{
  "n_layer": 17,
  "d_model": 160,
  "n_head": 5,
  "n_kv_head": 5,
  "head_dim": 32,
  "d_mlp": 1280,
  "vocab_size": 980,
  "activation": "squared_relu",
  "norm": "layernorm",
  "norm_place": "pre",
  "norm_eps": 1e-05,
  "positions": "rope",
  "rope_base": 32400.0,
  "rope_fraction": 0.5,
  "qk_norm": true,
  "attn_scale": 0.177,
  "bias": "none",
  "tie_embeddings": false,
  "parallel_block": false,
  "init": "normal",
  "init_std_qkv": 0.0395,
  "init_std_o": 0.0,
  "init_std_up": 0.0395,
  "init_std_down": 0.0,
  "optimizer": "adamw",
  "lr": 0.0063,
  "lr_mult_qkv": 0.7,
  "beta1": 0.9,
  "beta2": 0.95,
  "lr_head": 0.0119,
  "warmup_steps": 485,
  "schedule": "wsd",
  "decay_fraction": 0.509,
  "decay_shape": "linear",
  "final_lr_fraction": 0.0,
  "batch_tokens": 131072,
  "seq_len": 2048,
  "doc_mask": true,
  "train_tokens": 508100000,
  "steps": 3877,
  "dataset": "wikipedia_en"
}
Each number is 128 + 32 x the weight over its row's rms, rounded and kept within 0 to 255. Layers, rows and columns count from 0. The size above them is the row's rms in percent of the matrix's.

# layer 8 MLP down (transposed), 1280x160, rms 0.181, rows 129-171, columns 80-159
size [128 125  27 132 109 137 116 127  40 121  23  30  23 123  35 122  18  75 127 115 111 114 119 127 107 121 130 102 117 104 116 102  17  31 133  22 135  26  40  83 152  21  22]
[[102  93 126 139 125  74 194 125  87 176 177 136 107 192 125 149 139 153 158 136  84  83 103  89 143  94 129 127 220  91 184 100 135 148  98 114 126 186 126 116 129 157 144 104 101 116  93  99 173 130 107 154 131 106 161 113 108  98 102 174  99 184 135 176 100 154 137 105 121 122  98  70 114 127 138 157  70 169 181  99]
 [ 65 200  75  94 117 144  76 142 154 112 109 183  57  78 169  93 139 137 148  90 120 164  93 111  77 157  96 102 129  85 181  90 118 118 133 165  79  92 133 103 131 134 140 176 140 134 167  92 126 109 145 104 120 107  96 164 164 163 143 175 106 133 122 113  91 100 123 124 183 109 144 119  99 145 172 116 151  78 141 156]
 [215 103 148 147 138 202 166 134 125 173 106 153 131  96 117 140  95  96 119 103 126 144 180 135 135 131  78 113  51 123 118 121 144 161 189 124 120 159  92 135 123  97 140 102 110 108 119 113 107 208 136 124 117  71 159 122  94  69 162 138  86 208 108 126 135 117 149 147 127 130 188  89 158  99 114 179 155  97  98 113]
 [103 169 139 182 122 162 132 149 186 119  92 118 178 155 112 145  90 131 174 140 119 173 100 149 104 116 139 152 153 100 167  99 144 101 118 119 132 124 162 128  71 140 108  77 121 157 129  84 158 139 129 126 214 104 136 118 123 145  94 120 133 144 135 124 116 156 109 135 115 151  98 104 128 102 117 148 185 117 114  93]
 [118 110 131 128  91 155 125 104 167 131 125 115 104 114 130  65 168 113 156 124 129  89 132 180 123 116 145 172 148 141 117  98  98 174  84  88 140 168 118 113 152 110 153 157 140 159 170 125 120 136 120 125 151 137 155 140 108  97 145 116 181 161 153 134 153 181 162 130  95 128 125 128 178  80 155 152 144 113 118 110]
 [ 90  87 127 130 172 117  56  69 141 133 135 138 193 118 130 112 108 139 130 169 113 126 159 113 100 182  95 131 119 111 114 132 128 157 138  97  93 129 137 125 136 182  60 140 109  83 149  43 115  90 129 104 150 171 137 166 120 156  78  96 102 151 167 125  88 137 145  76 139 140 141 190  95 130 120 111  93 145 159  90]
 [ 95 108 125 191  68 165 137  81 130 156 157 119 158 181 183 113 109 100 137 110 122 177 123 136 182 163 131  92  95 209 146 132 106  93 196 159  89 111 144  75 167  77 103 159  67 174 117 180  93 106 137 116 156 156 145  83 143 119 118 107 124 110 161 155 169 105 132 177  81  96 160  76 151 117  75  48 172 110 133  76]
 [143 121 142 122 126 124 197  83 116 117 143  99 161 125 161 140 161 120 159 175 122 163 186 133 135 120 166 134 149  82 107  99  93 117 117 128 169 110 126 126 125  95  81 127 187  83 156  80 128 182 153 139 163  84 124 118 100 142 149 151 166 179 130 108 132 116 173 111 103 102 162 161 154 131 136 113 155 164 125 104]
 [121  60 112 120  93 178 122 142 147 125 184 148 117 178  91 100 139 104 135 128 157 138 101 179 138  75 136 129 121  96 113  86 119  83 127 113  88 179  82 150 131 144 190 104 142 118 108 137  98 163 155  76  92 100 180 149 143  90 106 172 126 108 191 123 124  40 161  60 160 159 104 174 115 168  81 118 138 132 109 161]
 [138 180  65 164 156 102  99  73 137 163 118 164 109 120 161 123 173 106 116 139 126 132 118  74  61  96 100 122 191 164 120  56  91 131 148  99  88 132 156  94 161 104 145 151 111 132 137 127 140 107 123 167 161 137 140 144 112  94 146  64 143 149 148 190 145 110 154 142 141  97  80 104 103  58  84 154  76  97 131 101]
 [133 134 114 153 151 152 102 114 152 125 145 111 120 168 143 113 133 173  94  97  97 172 139 143 176 154 190 103  71 132 128  93 182 144 110 175  64 126 179 132  96 101  95 127 158  72 109 193 158 117 172  78 126 142 152 105  95 137 120 136 158 115 130  90 184 150 169 178 140  91 126 130 130 120 169 161 134 157 133  96]
 [106 137 122 148 116 129 118 108 110 164 159 164  94 145 119 174 180 167 142 131  73  84 105 164 174 158 101 151  75 150 196 100 109  93 151 159  79  41 198 169 140 144 203 125 142 117 154  96 141 137  95 142 143 150 167 100 105  83 179 142 102 181 132 136 157 126 140 139 171 151 147 127 151 136 149 105 132 119 121 128]
 [137 166 155  81 147 145  84 102 122  83 159 179 153  93 183 151 107 100 122 148 117 155 137  95 122 181 141 134 114 124 161 129 135 154 129 156 124 107 154 102  97 119 143 101 119  72 120 142 136 143 176 156  67 114 126 119  85 113  97 100 200 158  74 113 176  63 119 141 129 108 138 128  87 180 154 150 149  80 190 120]
 [ 82 131 129 176  41 154 109 103 132 134 130  92 108 172 126 143 118  51 107 138 118 146 161  90 159 153 145 126 112 136 183 162 153 117 131 104 108  41 123 141 106 155 128 103 153 113 209 143 164 155 185 149 150 124  93 109 113 196 115  53 172 177 155  98 124 122 147 164  83  75 182  80  98 107 107 104 110 121 137 103]
 [145 148 127 112 131 154 135 145  86 129  98 170  90 111 141 153 110 144 125 116 125 176 130  91 130 137  25 146 133  40 116 136 119 119 111 113  67 143 122 166 138 156 166 108 134 140 139 117 136 170 133 139 120 110 126 131 123 107 149 136 156 130 113 160 221 153 142 154 128 143 168 148 131 130 154 128 113  85 113 130]
 [111 139 118 126  68 134  90 140 103 190 172 105 143 128 144  94 122  86 131 120  84 113  88 158 131 178 158 216 151 147 153 114 146 147 137 136 239 153 143 151 163 102 120 138 124  72 158 160 113 125 160  85 148 137 142 116  73  57  23 128 156 114 143 165 113 153 171  83 142  89 142 126 107 155 118 171 110 120 155 117]
 [ 67 171 122 103 174 140  96 136 151 103  85  86 164  94  99 130 126 145 128 104 176  83 151  90 109 100  80 134 113 152 152 130 132 125 160 158 196 168 115 174  78 123 122 149 137  97  71 127 105 121 204 116 133 120 104 136  87 140  70  55 115 132 130 125 196 145 164 157 187 106 112 106 166 121  73  95 132 117  82  92]
 [143 119  88 169  86 152 160 125  96  81 119 103  94 185 106 139  88 122  74 159 119 123 135 203  96 170 189 123 132 134 160 141  83 134 108  22 102 171 104 104 145  75 165 113 138 117 134 100 111  84 146 179 146 106 116 157  82  91  76 114 163  87 113 117 124 116 184 114 123 137  92 115 164  86 149  94 100 108 158 185]
 [176 177  77 132  73 106 103 177  84 123 111 143 127 167  89 134  89 203 140 131 105 124 178 153  60 175  67  62 103 169 137 141 116  62  90 224 137 107 105 137  92 152 204  62 147 104 102 114 130  98 132 118 127 168 144 143  99 127 141  98 120 177 125 183 110 120 149 126 154 140 139  91 153 127 125  72 110 143 152 101]
 [136 110  92  94  91 119 183 173 132 173 126 105 123 105  62  90 122 110 128 173 129  60 193 159 123 152 172 101 104 156 191 106 171 162 153  97 130 115 151 142  88 141 141  88 153 134 112 144 133 177 155 168 120 134  93 138 141 113 160 122 119  98 112 115 100 147 128 137 125 121 136 178 114 117 100 149 169 106 114 104]
 [106 205 158 106 191  92 139 140 119  67 111  87 160 118 105 137  87 106 121  94 126 155  69 152 108 166 135 130 148 156 104 112 129 155  95 129 140 107  30 153  69 154 131 143 109 163 155 137 171 110 117 114  83 125 157 116 155 141 107 137 156 139 221  74 115  70 149 140 170  67  98 139 127 111 157  87 117 119  72 144]
 [111 170 137 136  81 136 152 180  88 168 149 143 141 114 188 132 154 105 122 139 113 165  91  57 176 126 121 137 129 139  81 107 116 145 132 137 117 147  98 154 126 153 152 116 152  62  98  91  90 113 110 112 182 107  71 154 127 164 145 176 136  94 175 147 119 190 118 148  66 120 107 177 149 126 137 107 120 126 109 112]
 [140 128 112 113 113 160 143 205 164 185 142 115 122  98 149 185  57 166 137 130 149  82 167 139 115 128 159 126 150 167  81 120 164 104  96 138 128  83 104 144 112 118 144 141 121 139 108 131 133 156 128 119 109 114 148 139 158  90 154 115 114 118 120 149 165 137 147 114 138 131 111  92 111  66 112 126 158 134 176 143]
 [178 145 140 125 103 118 113 101 110 149 100 161 162 171 150 195 133 128 138 124  93 119  88 141 113 195 109  88 137  69 146 140 164 107 119 173 125 175 120 160 120 162 111 115 158 143 109 123 115 105 112  78 120 175  75 127 124 190 136 134 162 115 133 155 149 130 137 161 162 165 134 167 178 150 163 138 142 171 127 109]
 [103 139 103 149 118 116  98  92 138  87 122 128 112 169  95  99 172 131 221 105 100 142 151 120  82 123 121  98 169 192 154   4  64 131 146 186 139 131 113 137 128 109 109  94 152 175 143 158 145 131 128 130 113 140 146  92 140  82 139 136 157 103  72 153 132 139 127 134 112 168 105  73 129 171  86 141 137 144 129  95]
 [173 134 117 102  93 159 139 156 122 117 186 128  88  79 144 165 150 147 110 137 140 152 118 117 103 139 105 153  16 103  49  81 165 120 123 143 154 132 158 107 107 152 106 109 178  98  63 154 155  55 132  88 152 181 159  96 109 142 134 145 116 176 154 138 184 133 179 150 152 118 171 184 120 100 116 147 129  89 162 127]
 [100  75 103  77  52 143 157 108 160 145 128 116 103 152 106 188 138 104 140 153 142 118 101 132 111 117 177 188 164 148 119 152 150  63 141  57 119 157 114 122 106 123 135 161  62 147  95 164 131 173 166  60 152  88 137 132 107 128 174 143 127  99  77 155 116 132  71 158 140  52  83 170 117 123 157 215 109 172 138 103]
 [102 185 107 130 127 142 127 150 150 142 170 153 130 108 152 180 126 138 137 129 110  91 128 139 115 115 132 131 118 121 115 126 115  97  92 116  94 127 143 127  85 160  78 129 129 168  59  68  88 110 146  82 163 105 187  90 152 196 125  93 112 139 143 133  86 107 101 131 102 101 147 131 116 186 114 126 170 121  94 143]
 [116 104 104 104 127 215 131 142  79 169 114 174  96  95 144 140 131 121 101 143 176 123 122 141  97  99 132 126 129  70 148 116 170 166 165 168 140 115 116 134 101 121  99 125 162 141 168 131 139 120 138 128 160 180 168 103  55 165   0 120  95 108 178 176 138  97 144  98  86  93 125  98 103 148  94 118 169 118 152 115]
 [147 128 156 178 137 152  92 146  98 143 143 105  95 124 163 119  70  89 175 134 140 126 105 142 120  95 120  98 136 180 162 116 137 110  90 214 166 108 133 123 122 122 160 107 179 149  58 106  96  54 145 136 184 125 129 100 160 135 166 140 109 146 114  91 123  81 196 147 132 115 140 140 144 103 147  65 112  86 158 142]
 [120 199 161  92 111 186 116  41 145 120 127 166  51 135 104 122 110 135 158 175 113  56 122  74 123 154 146 190  59 114 154  99 176 136 109 144 152 166 110 150 122 141 102 128 166 117 149 166 121 152 129 107 158 116 149 187  83 118 112 118 170 131 122 131 175 145 112 180  97 117 144 116 152  51 169 129 136 142 133 103]
 [159 146 143 109 103 139 160 111 136  90  97 100  91 145 177 107 121 140 117  70  76 130 129 146 139 122  89 116 128  92  89 150  90  82 150 129  98 105 149 152 151 182  89 102 155 167 171  70 127 190 109 144 187  85 123  37 108 208 129  87  93  95 119 158 135 140 110 163 112  92 157 135 179 122 126 152 137 118 133  96]
 [ 99 128 160 104 118 150 114 106 152 138 118  95 134 154 120 146  96 157 151 102 126 102 163 150 156 123 126  92 117 113 151 121 148  94 108 138 103 109 158  61  55 176 123 102  96 185 123  83 183  79 158 111 156 124 137 129  96 146  87 120 139 136 159 106 139 155  92 126 101 139 132 112 187 122 145 111  88 103 156  83]
 [153 173  97 138 117 161  92 118 139 155 152 126 125 104  66 159 168 108 153 138  89 163 105  57 138 140  91  58 141 150 104 117 136 128 144 114 140 129  22 131 102 148 157 128 102 116  93 151 124 128  90 162 102 138 128  83 115 116 163 162 129 170 166  69  98  97 132 168 120 132 132 144 167 176 165 117  89 149 173 113]
 [142 156 102 146 135 122 140 122  97 129 184  90 124  93 158 129 105 103 161 152 135 144 140 146 169 140 150 142 115  93 176 177 106  68 127  77 137 165 150  78 150 157  90  85  99  82 131 155 116 128 118 137  77 160 132 138 122  94 116 165  89 145 129 111 137 156  93  98 107 115 125 120 140 131 131 159 147 109 160 136]
 [101 104 121 154 183 120 153 108 157 116  77 137 151 112  94 116 186  98 187 131 128 103 119 202  54  84  89 145 184 162 145  66 134 141 138 139 130 115 136  89 119 118 138 138 107 143  67 106 106 134  92 130 137 127  76 115  74 120 117 152 111 119 145 110  87 150 136 187 125 151 129  73 194 114 146 145 112 176 138 109]
 [110 161 141 153 132 112 175 139 104 117 129 128 117  89 136 148 158 124 134 151 134 140 117 140 150 129  97  65 149 121 163 118  98  97  82 128  95 110 135 125  55  56 177 113 119 144 105 151 148 132 112 135 109 113 157 133 139 127 103 100 118  92  96 119 131  85 158 216  99 115 161 187  58  98 158 116 113 145 152 163]
 [125 154 117 134  77 131 175 149  69  98 117 110 135 138 184 195 141 108 125 122  87 161 160 157 120 164 141 160 108 100 150  96 134 110 115   0  92  80  78  78 103 157 142 128 152 116 130 170 171 146 120 130 139 103 142 125  71 165 140 149 130 152 121 121 133 127 180 175 146 159  95 139 160 158 126 127  86 117 144  52]
 [106 130  72 121 179 158 145  70 141 186 152 140  74 126 102 164 105 163 137 137  86 112 128 162  90 146 188 152 113 162 184  52 168 141  91 123 121 147 105  80  84 102  90  93 110 175 147  92  85 147 129 159 117 132 183 147 110 154  47 139 177 127 117 169 149 113 144 138 139 160 158 175 151 115 167 107 156  93  69 133]
 [152 100 160 159  99 105  82 149 187  86 152 150 136 111 107  81 125 119  63 196 161 139 157  78 162 114 165 111 120  51 137 104 187 166 117 125 107 226 144 167 165 105 141 117 100 145 103 123 165  81 143  97 183  94 101 127 109 144 125 115 142 126  98  44 148 130 181 138 157 180 147 106 167  97 126 114 161 134 128  95]
 [172 100 109 161 164 190 109 132  85 125 132 110 105 139 123 107 116 166 130 174 149 149 106  88 110 132 130 134 212 106  78  46 130 142 124  91 166  75 151 148 108  90 153 109 118 144 120 106  65  69 116 158 133  98 126  91 171 158 130 154 121 122  85 118  99 128 170 145 150 161  80 127 146  74  93 111 138 126 118 174]
 [ 82  81 112  98 106 137 167 101 132 138 125 142 134 105 122 146  86 123 135 170 100 147 116 165  86 118 166 150  66 134 161  97 141 140 121 153 118  86 115  88 118 122  55 115 184 126 135  88 100  85 132  56 131 133 134 114 100 160 100 153 195 159 112 151  95 146 100 165 118 126 127 100 135 142 126 143 143 142 119 176]
 [142 106  90 135 104 161 141 122 114 109 178 151 116 112 121 143 109 104 169 113 140  69  91 111 111 121 122 161  96 104 104 112 155  95 113 121  97 145 128 192  96  75 125 133 136  99 108 143  99 167 159 117  80 119 192 203 166  61 190 147 144 186 123 142 161  81 146 146 168  74 153  90  54 140  87  76 140 181 103 209]]
# layer 8 MLP up, 1280x160, rms 0.192, rows 130-171, columns 80-159
size [130  28 126 106 131 114 126  39 125  30  32  29 133  35 130  26  73 133 109 109 114 122 125 100 115 128 106 117  99 121 108  27  31 127  31 136  26  36  97 146  25  25]
[[110 111 131 103 158 143 120 126  85 124 122 186 140 162 119 105 177 136 148  92  76 156 101 129 118 188  98 106 140 193 135 200 142  77 126 162 112 142 207 204 132  88 160 144  63 139 141 206 171 108 117 124  87 145 106 157  89 113 195 203 124 130 119  79 153 110  58 119 141 104 121 169 131 107 108  94 133 104  58 122]
 [106  85 105 107 106 105 156 178 123  91 136 139 146 126  83 158 143 139 149  73 115 187  80 178 188 150 158 144 118 140 106 153 104 111 123 123 141 108 120 133 113 129 159  77 111  76 176 205 148 126  80 132 131 120 164 158 105 115 173 158  66 128 129 147 137 109  99 129 177 117 134 162 128 167  91 196 112 102  94 131]
 [129 137 124 147  98 145 128 103 116 151 132 113 116 100  90 130 133  88 120 126 131 124 161 140 157 149 178  98 166  94  90  99 181 122 105 172  98 125 188 116 134  59 138  85 125  98 163  81 164 151  84 178 128  98 141 144 157 141 164  62 148 122  79 138 121 139 125 130 161 180 149  75 129 208 111 153 180 130 109 109]
 [183 134 118 124 138 167 105  76 111 145  77 137 127 134 114 144 153 129 184 140 100 132 136 131 173 147  74 145 109 136 143 173 131 113 153  87 143 133 148 208 141 144 149 116 141  84 152 133 175 164 133  92 157 143 100 130  77 145 124 121 142 132 119 132  99  67  67 138 166 101 114 122 168 115 138  85 169  91  96  60]
 [113 110 136 118 170 151 103  82  94 200 109 171 135 105 181 168 132 110  86 139 134 117 145 134 124  98 112 105 105 149 132 149 156 159 156 164 133 151 157 103 109  97 156 119  76  93 143 157 165 118  93 144  64 106 198  99 152 149 135 169 186 121 114 165 161  53  73 130 110  89 131 120 170 140 142  83 134 118  42  57]
 [129 140  72 153 156 112 156 139 142 114  79 169 119 100 109 122 152 110 216 151 123 109 130 107 131 134 153 199  76  89  73 149 143 171 107 143  76 126 161 153 151 148 134 158 129  51 120 107 157  86  78 117  69 129 146 154 154 153 133 130 173 147 156  73 144 153 136 138 137 106 156 164 167 142 153 132 143  83  77  57]
 [ 99 189  72 163 123 128 127 143  84 147 171 106  75 122 101 153 123 153 178 146  88 166  96 175 207 114 150 154 167  91  90 126 117 102 104 140 127 151 123  96 108 132 164  83 144  95 123 157  94 131 143 188 123 141 138  86 144 157 129 124 125 170 145 144 142 144 140 127 161 159 127 131 153 173 119 125  90 104 143 135]
 [143 105  75 116 166 129 149 117 116 106 127 132 109 104  99 116 152 150 127 118 134 149 105 170 144 148 134 118 146 192  78  96 120 124 117 129  76 167 135 133 103  91 135 149 120 112 210 140 151 135  99 139 101 102 176 134  71  74 216 199  99 111 124 118 112  90  59  79 162 134  83 114 137 143 113 152 116 154  79 129]
 [141 136 116 175 130 114  90 153  66  95 196 106 158 105 135 146 183 114 178 100 118 112 123 135 166 133 116 154  79 150  94 123 164 130 114 111 120 103 240 129 122 115 151 127  96 138 128  90 162 100 123  67 144 116 114 147 144 130 152 124 185 143 153 142 129  90 151 155  75 166 133 107  86 155 174 136 122 146 112 156]
 [145 125 100 133 141 120 141 107  50  88 142 123 124 109  63 133 153 169 130  94 118 182 130 142 166 186 117 146 103 115  68 143  85 139 155 131  99 147 144 126 120  97 152 112 106 105 193 136 115 113  79 119 125 112  97 151  98 140 199 137 107 173 164 115 176 111 120 111 142  75 128 139 152 153 131 190 106 104  69  84]
 [ 87  96 116 115 192 166 115 153 141 104 164 118 145 141  97 139 164 151 155  99  98 156  97 147 133 158 122 131  90 170 117 137  93  98 142 105 123 149 139 110 159 106 129 160  93  64 221 116 150 174  86 138  91 122 144 147 133  75 188 112 157 154 164 155 161 105  86 125 183 100 110 122 141 165  88 154 103  97  76  95]
 [114 142  93 144 162 167 136 155  89  73 157 139 165 137  89 117 155 150 151 102 107 133  77 134 127 213 164 172 106 162  53 136 117 157 133  96  91 172 150 147 147  95 166 142  83  93 210 126 100 143  71 126  94 127 132 107 105 115 148 119 151 163 100 127 151 102  75 112 138 122 108 146 171 128  68 143 121 132  78 140]
 [172 112 112 157 132 147 127 128  96  70 160 115 164 108 121 117 117 123 193 112 105 152 162 123 137 237 149 182  92 112 117 111 102  93 193  44  57 114  83  83 135 128 151 139  59 107 124 163 121 180 116 115 146  78 153 140  79 105 145 119 193 164 117 112 136 103  57 135 147 123 161 148 104 129 127 138 100 129  83 138]
 [149  86  77 144 154 200 157 150  85 100 164 121 143 110 107 158 182 130 114 105  58 164 107 157 140 128 128 159 147 167  76 172  93 120 140 120 114 134 110 120 126 110 149  99  67 132 197 110 140 156 100 159 138 142 149 148  80  90 158 118 131 182 144 132 131 125  69 121 172 137 119 161 135 147 113 171  97 153 103 141]
 [153  97 117 174 111  95  84 128 128 135 214 135 105 133 130 114 121 208 103 124  72 113 101  92 148 172 144 118  60 149 121 179 137 144 213 206 139 106 127 103 121 154 168  90 108  76 173 149 149 159  83 112 133 113 107 115  94 151 124 201 121 113  89 190 127 117  46 145 140  82 128 144 142 124 181 121 119  94 103  70]
 [160  68 126 140 120 173 167 137 115  93 133 150 136 111  90 152 165 171 145 115 115 149  99 136 140 167 119 138  92 171  67 101 107 101 132 164 111 137 122 166 131  97 163 160  87  97 162 131 125 200 104 136 118 111 134 128  83  88 179 173 143 152 112 151 131  84 106  94 158 177 153 117 144 151 138 146 122  84  75 155]
 [131  74 131 122 140 167 142 192  84  82 208 177  95 110 102 100 117 153  98 154 147 192 125  96 100 198 130  67 169 200  72 128 125 132  91  73  34 109 116 121 122  69 123 164 122 105 160  77  82 118 118 123 105 141 110 154 101 120 126 141 144 151 177 166 113 153  92 119  87 147 110 108  99 226  99 195 162 180  85 129]
 [145  87  96 134 151 188 153 164 132 103  80  98  97 131 118 185 129 156 164  94 166 157 117 116 160 137  42 145 101 130  48 115 127 122 148  96 129 151 194 151 169 159 184 104 115  99 126 122 185 133  58  77  61 133 163 144 121 133 145 130  92 115 107 113 112 146 122 131 153 195 141 156  88 140 133 128 184 117 136 148]
 [143 128 117  94 105 181 174 123 133 132 140 119 228 169 125 119 134 114 155 161 170 137 142 110 112 154  92 143 141 180  71 162  97 126 164 166 106 138 149  52 126 117 163  85  81 133 122 108 127 145 165  91 107 121 150  99 153 147 210 115 216  93  76 117 165  72  92 115 126 118 101 132 106 137 100 141 115 126 135 119]
 [121 130  82 122 155 170 120 166 107 121 147 110 158 109 146  81 189  96 104 107 124 168  98 119 137 135 169 148 131 166 151 230  98 136 157 119 146 138 141 148 135  46 113 157  96  91 175 102 116 114 111 101 155  86  59 109  65 125 123 181 176  98 139  96 165 142 139 166 123 156 132 167 115 166 140 131  96 141 130 117]
 [137 125  61 126 116 138 166 148 145 111  95 227 118  45 120 119 116 162 144 110 119  89 129 159  78 138 108 135 100 180 140 129  88 152 117 188 121 122 164 150 149  88 152 116  98 124 152 195 103 105 159 109 155  85 113 156 110 111 108 176 155 141 136 136 108 116 144 153 142 150  79 139 140 119 203 122 187 122  64 168]
 [134  90  88 171 121 193 101  93 162 144 116 134  72 153 110 118 123 149 166 134  73 174  83 132 106 170  74 158 106 179 131 104 145 202 101 128 139 119 123  91 168  43 205 130 110 130 147 147 103 195 121 110  78 155 128 112  79  84 132 205 149 150 124  90 150  91 149 132 178 118 114 106 117 132 148 152 128 116  66 171]
 [190 145 112 107 135 116 123 141  66 113  96 141 152 147  82 161 113 122 168 121 143  96 117 130  87 123 140 159 196  93 116 105 103 111 122  86  75 149 106 167 141 123 110 112 123 117 155 126 118 154 112 118 113 136 172 166 167  97 154 174 137 133 134  94 137  80 110 146  89 148 129 171 114 176  95 177  77 173  78 132]
 [113 153 110  96 173 132 144 133 138  62 147 119 153 149 158 104 123 185 173 170 150 174 112 137 119 111 129 147  80 108 120 167 152 116 167 184 130 137 149  94  98 120 155 146 142  47 147  99  63 121  93 181 129 112 142 109 105 153 122 192 111 106 122 144 156 119 164 117 159 179 168  88 112 151 137 128 160  89 119  83]
 [102  95 140 191  91 156 117 121 189 118  99 166  94 135  62 126 152 110 124 150 139 124  62 124 117 133  83 142 112 140  98 110 131 153  96 139  80  97  82 117 134 189 142 116  62 150 131 164  98 157  92 140  74 110  83 114 138 153 153  68 137 163 116 136  94 117 115 103 204 103  91 123 100 139 133 148 140 131  96 117]
 [117 112 155 126 133 140 162 121 129 131 159 102 134 123 103 202 143 111 173 107 105 168 143  97 187 116  65 140 205 120 137 185 139  83 155  77 101 144 114 157 163 135 160  69 112 131 136 145 192 106 123 137 114  95 178  98 127 117 126 101 136 112 157 155 179  92  83 102 146  92 101 137 144 145 108 181  83  89 114 105]
 [108 123  73 179 122 114 149 126 137 100 125 120 122 137 139 141 113 144 144  74 130 112 160 140 122 246 123 169 136 110 144 105 131 129 138 158  80 130  86 152 141 156 166 115 118  70 123 207  88 179 117 114 169 173 134 153  76  77 132 138 151 128 117  86 105 101 136 152  97 108 116 142 135 133 142 166  98 110 102 147]
 [179 145  84 120 108 149 134 146 102 107 105  87 149  97 117 128 132  78 108 142 115 119 125 100 114 120 102  93  93 165 169 189 102 160 156 156 106 130 107 186 138 104 130 188 124 119 207 127 164 110 101 117 140 112  78 131 144 116 127  71 122 120  94 115 209  72 114 207 174  46 120  93 158 114 138 121 158 105 146 151]
 [172 119 126  73 160 191 165  94 120  93 126 194 151  81  56 117 106 168 168 149  79 134  93 155 113 110 140 129 109 180 121 154 149  91  98 151 134 146 127 213  99 125 155 155 154  87 138 141 157 107 133 184 177  44 196 109  87  91 158 144  91 115 131 144 143  77 124 164 184 171 152  88 226 142 107  97  99 162 134 126]
 [115 124 123 117 142 165 159  39 119 136  63 108 166 123  92 175 140 121 166 141 101 100 178 136 130 118  60 176 135 184 126 128 111 123 123 122 121 114  74 157 102 132 141 158 124 143 142 138 128 112 114 153 153 104  90 132 159 132 124 156 164 126  96 125 199 146 130 142 166 158 145 136  82 179 143 151 168 188  87 111]
 [119  90  94 136 162 130 135  71 108 154  85 176 180 131  95 174 118 115 166 190 139 122  84 135 119 128 178 125 147 119 146 110 137 119 114 192 135 169 103 171 116  69 134 164  92 116 145 156 115 111 127 107 104 147 141 201 134  70 124 166 161 139 140 126 137  99 150 142 154 140  85 109 120 148  70 148  95 156  79 117]
 [144  89 113 137 126 168 141 126  64  91 185 130 110 118  84 167 154 163 170 105  91 227 125 151 136 150 126 129 116 185 119 143  78 135 158 147 122 121 136 119 172 102 164 124 132  91 177 132 138 169  91 131 126 110  89 149 131  84 168 147 114 169 141 145 113 101  76 135 107 125  87 101 127 148  83 160 114 136  85  74]
 [144 115  93 158 170 137 149 120 117  98 124 185 133 123 120 165 203 146 110 111  94 174  75 182 120 172 160 125 134 185 119 184 115 104 186  88  65 100 162 134 152 113 185 162 114  70 187 167 140 155  94 160 158 127 136  96  99 103 206 139 102 147 149 136 139 122  72 125 155 130 136 139 148 196 141 148 149 127  91  81]
 [140  54 146 161 108  80 124 101 172 131 121 118 137 145 136  90 171 174 150 156  92 133 140 112 168 118 122 192 117 128 142 105 180 114 132 119  86  88 105  96 210 129 152 177  61 143 156 135  81 167 144 120  83 140 159  83 100 139 122 105 155  79 173 152 138 181 120 152 128 112 149 134 112 126  99  70 108 157  89 187]
 [105 130  98 153 156 138 106 162 136 140 181 145 113 117  83 144 152 139 150 130 124 162 125 146 155 179 131 141 139 146  58 134  78 141 146 149 110 115 144 112 158  62 135 181  75  87 196 149  91 135  85 123  97 119 125  93 100 125 168 165 121 112 129 162 144 108  86 152 166  93  84 144 157 148 125 170 155 107  55 117]
 [161 171  93 142 156 126 126 120 170 130 167  73 155 173 126 143 188 129 124  76 105  92 115 149 140 171  68 110 100 113  78 170 124 138 195 155 100 112 161 134 121 143 163 163 139  59 147 182  97 130 114 134 144 106 162 161  65 134 162 166 118  98 161 217 157  69  96 131 131 136  67 167 180 149 149 177 128 117  91  67]
 [174 134  99  88 114 162 133 131 125 112 126 161  82  94 102 156 173 143 125  87 129 148  53 129 155 164 126 160 151 130  98 145  90  63 126 134  99 169 153 142 101 103 160 131  73  90 183 115 111 173 105 185  92 163 154  87  94 103 173 170 150 162 155 153 132  90  92  82 131 127 103 177 144 132 175 187  73 135  94 101]
 [154 112 126 157 182 149 194 164 107 119 126 157 115  75  86 126 151  96 123  77  99 141 107 164 156 163 136 114 123 169  98 109 106  84 144 103 104 140 159 147 152  90 155 123 113  95 176 125 104 105  97 119 127 143 105 154  84 104 166 127 167 148 129 137 131 107  83 139 119 135 121 129 178 130 127 153 120 141  94  93]
 [118 104 118 111 193 168 102 169  94  92  92 120  97  79 141 160 107 132 157 107 129 137 167 189 196 173  79 165 106 176  58 119 144 103 158 147  92 172 149 148 110 108 169 119 128  99 185 101 156 132  74 138 164 128 175 192 111 113 120 143 161  94 199 143 137 155  92 151 123  86 112  81 157 122  93 161 144 125 138  82]
 [143 165 105  88 161 174  91 111 139 143 182  71 151 132 129 142 169 136 111 102  69 102 109 144 170 137 132 111 157 135 112 176 112 126 117 129  96 126 138 144 185 133  96 124 116  92 127 110 148 146  77 166 132  83 111  22 141 141 165 158  91 130 114 167 144 128 153  82 181  73 135 114 173 114 128 164 131  93 122 146]
 [ 96 105 107 159 207 120 135 127  80  86 184 137  97 118 111 103 159 132 119 134  89 128 118 213 125 146 130 140 167 163  61 105 140  87 162 130 127 153 108 139 136 117 175 114 113 107 166 176 156 183  83 139 119  94 108 120 114  84 165 129 123 160 173 100  73 118 102 133 154 164 113 134 140 146  98 198 114  99  61 109]
 [131  87 105 104 202 137 130 103  76 140 130 133 156  99  97 100 156 178 103 139 123 180 119 167 148 115 134 114 121 150  65 146  94  88 105 118 109 166 138 130 135 100 155 131  41  92 186 163 103 126  88 122 110 127 128 108 106 116 191 136 144 165 132 134 120 119  95  86 140 116 119 115 127 145 117 149 113 107 105  81]]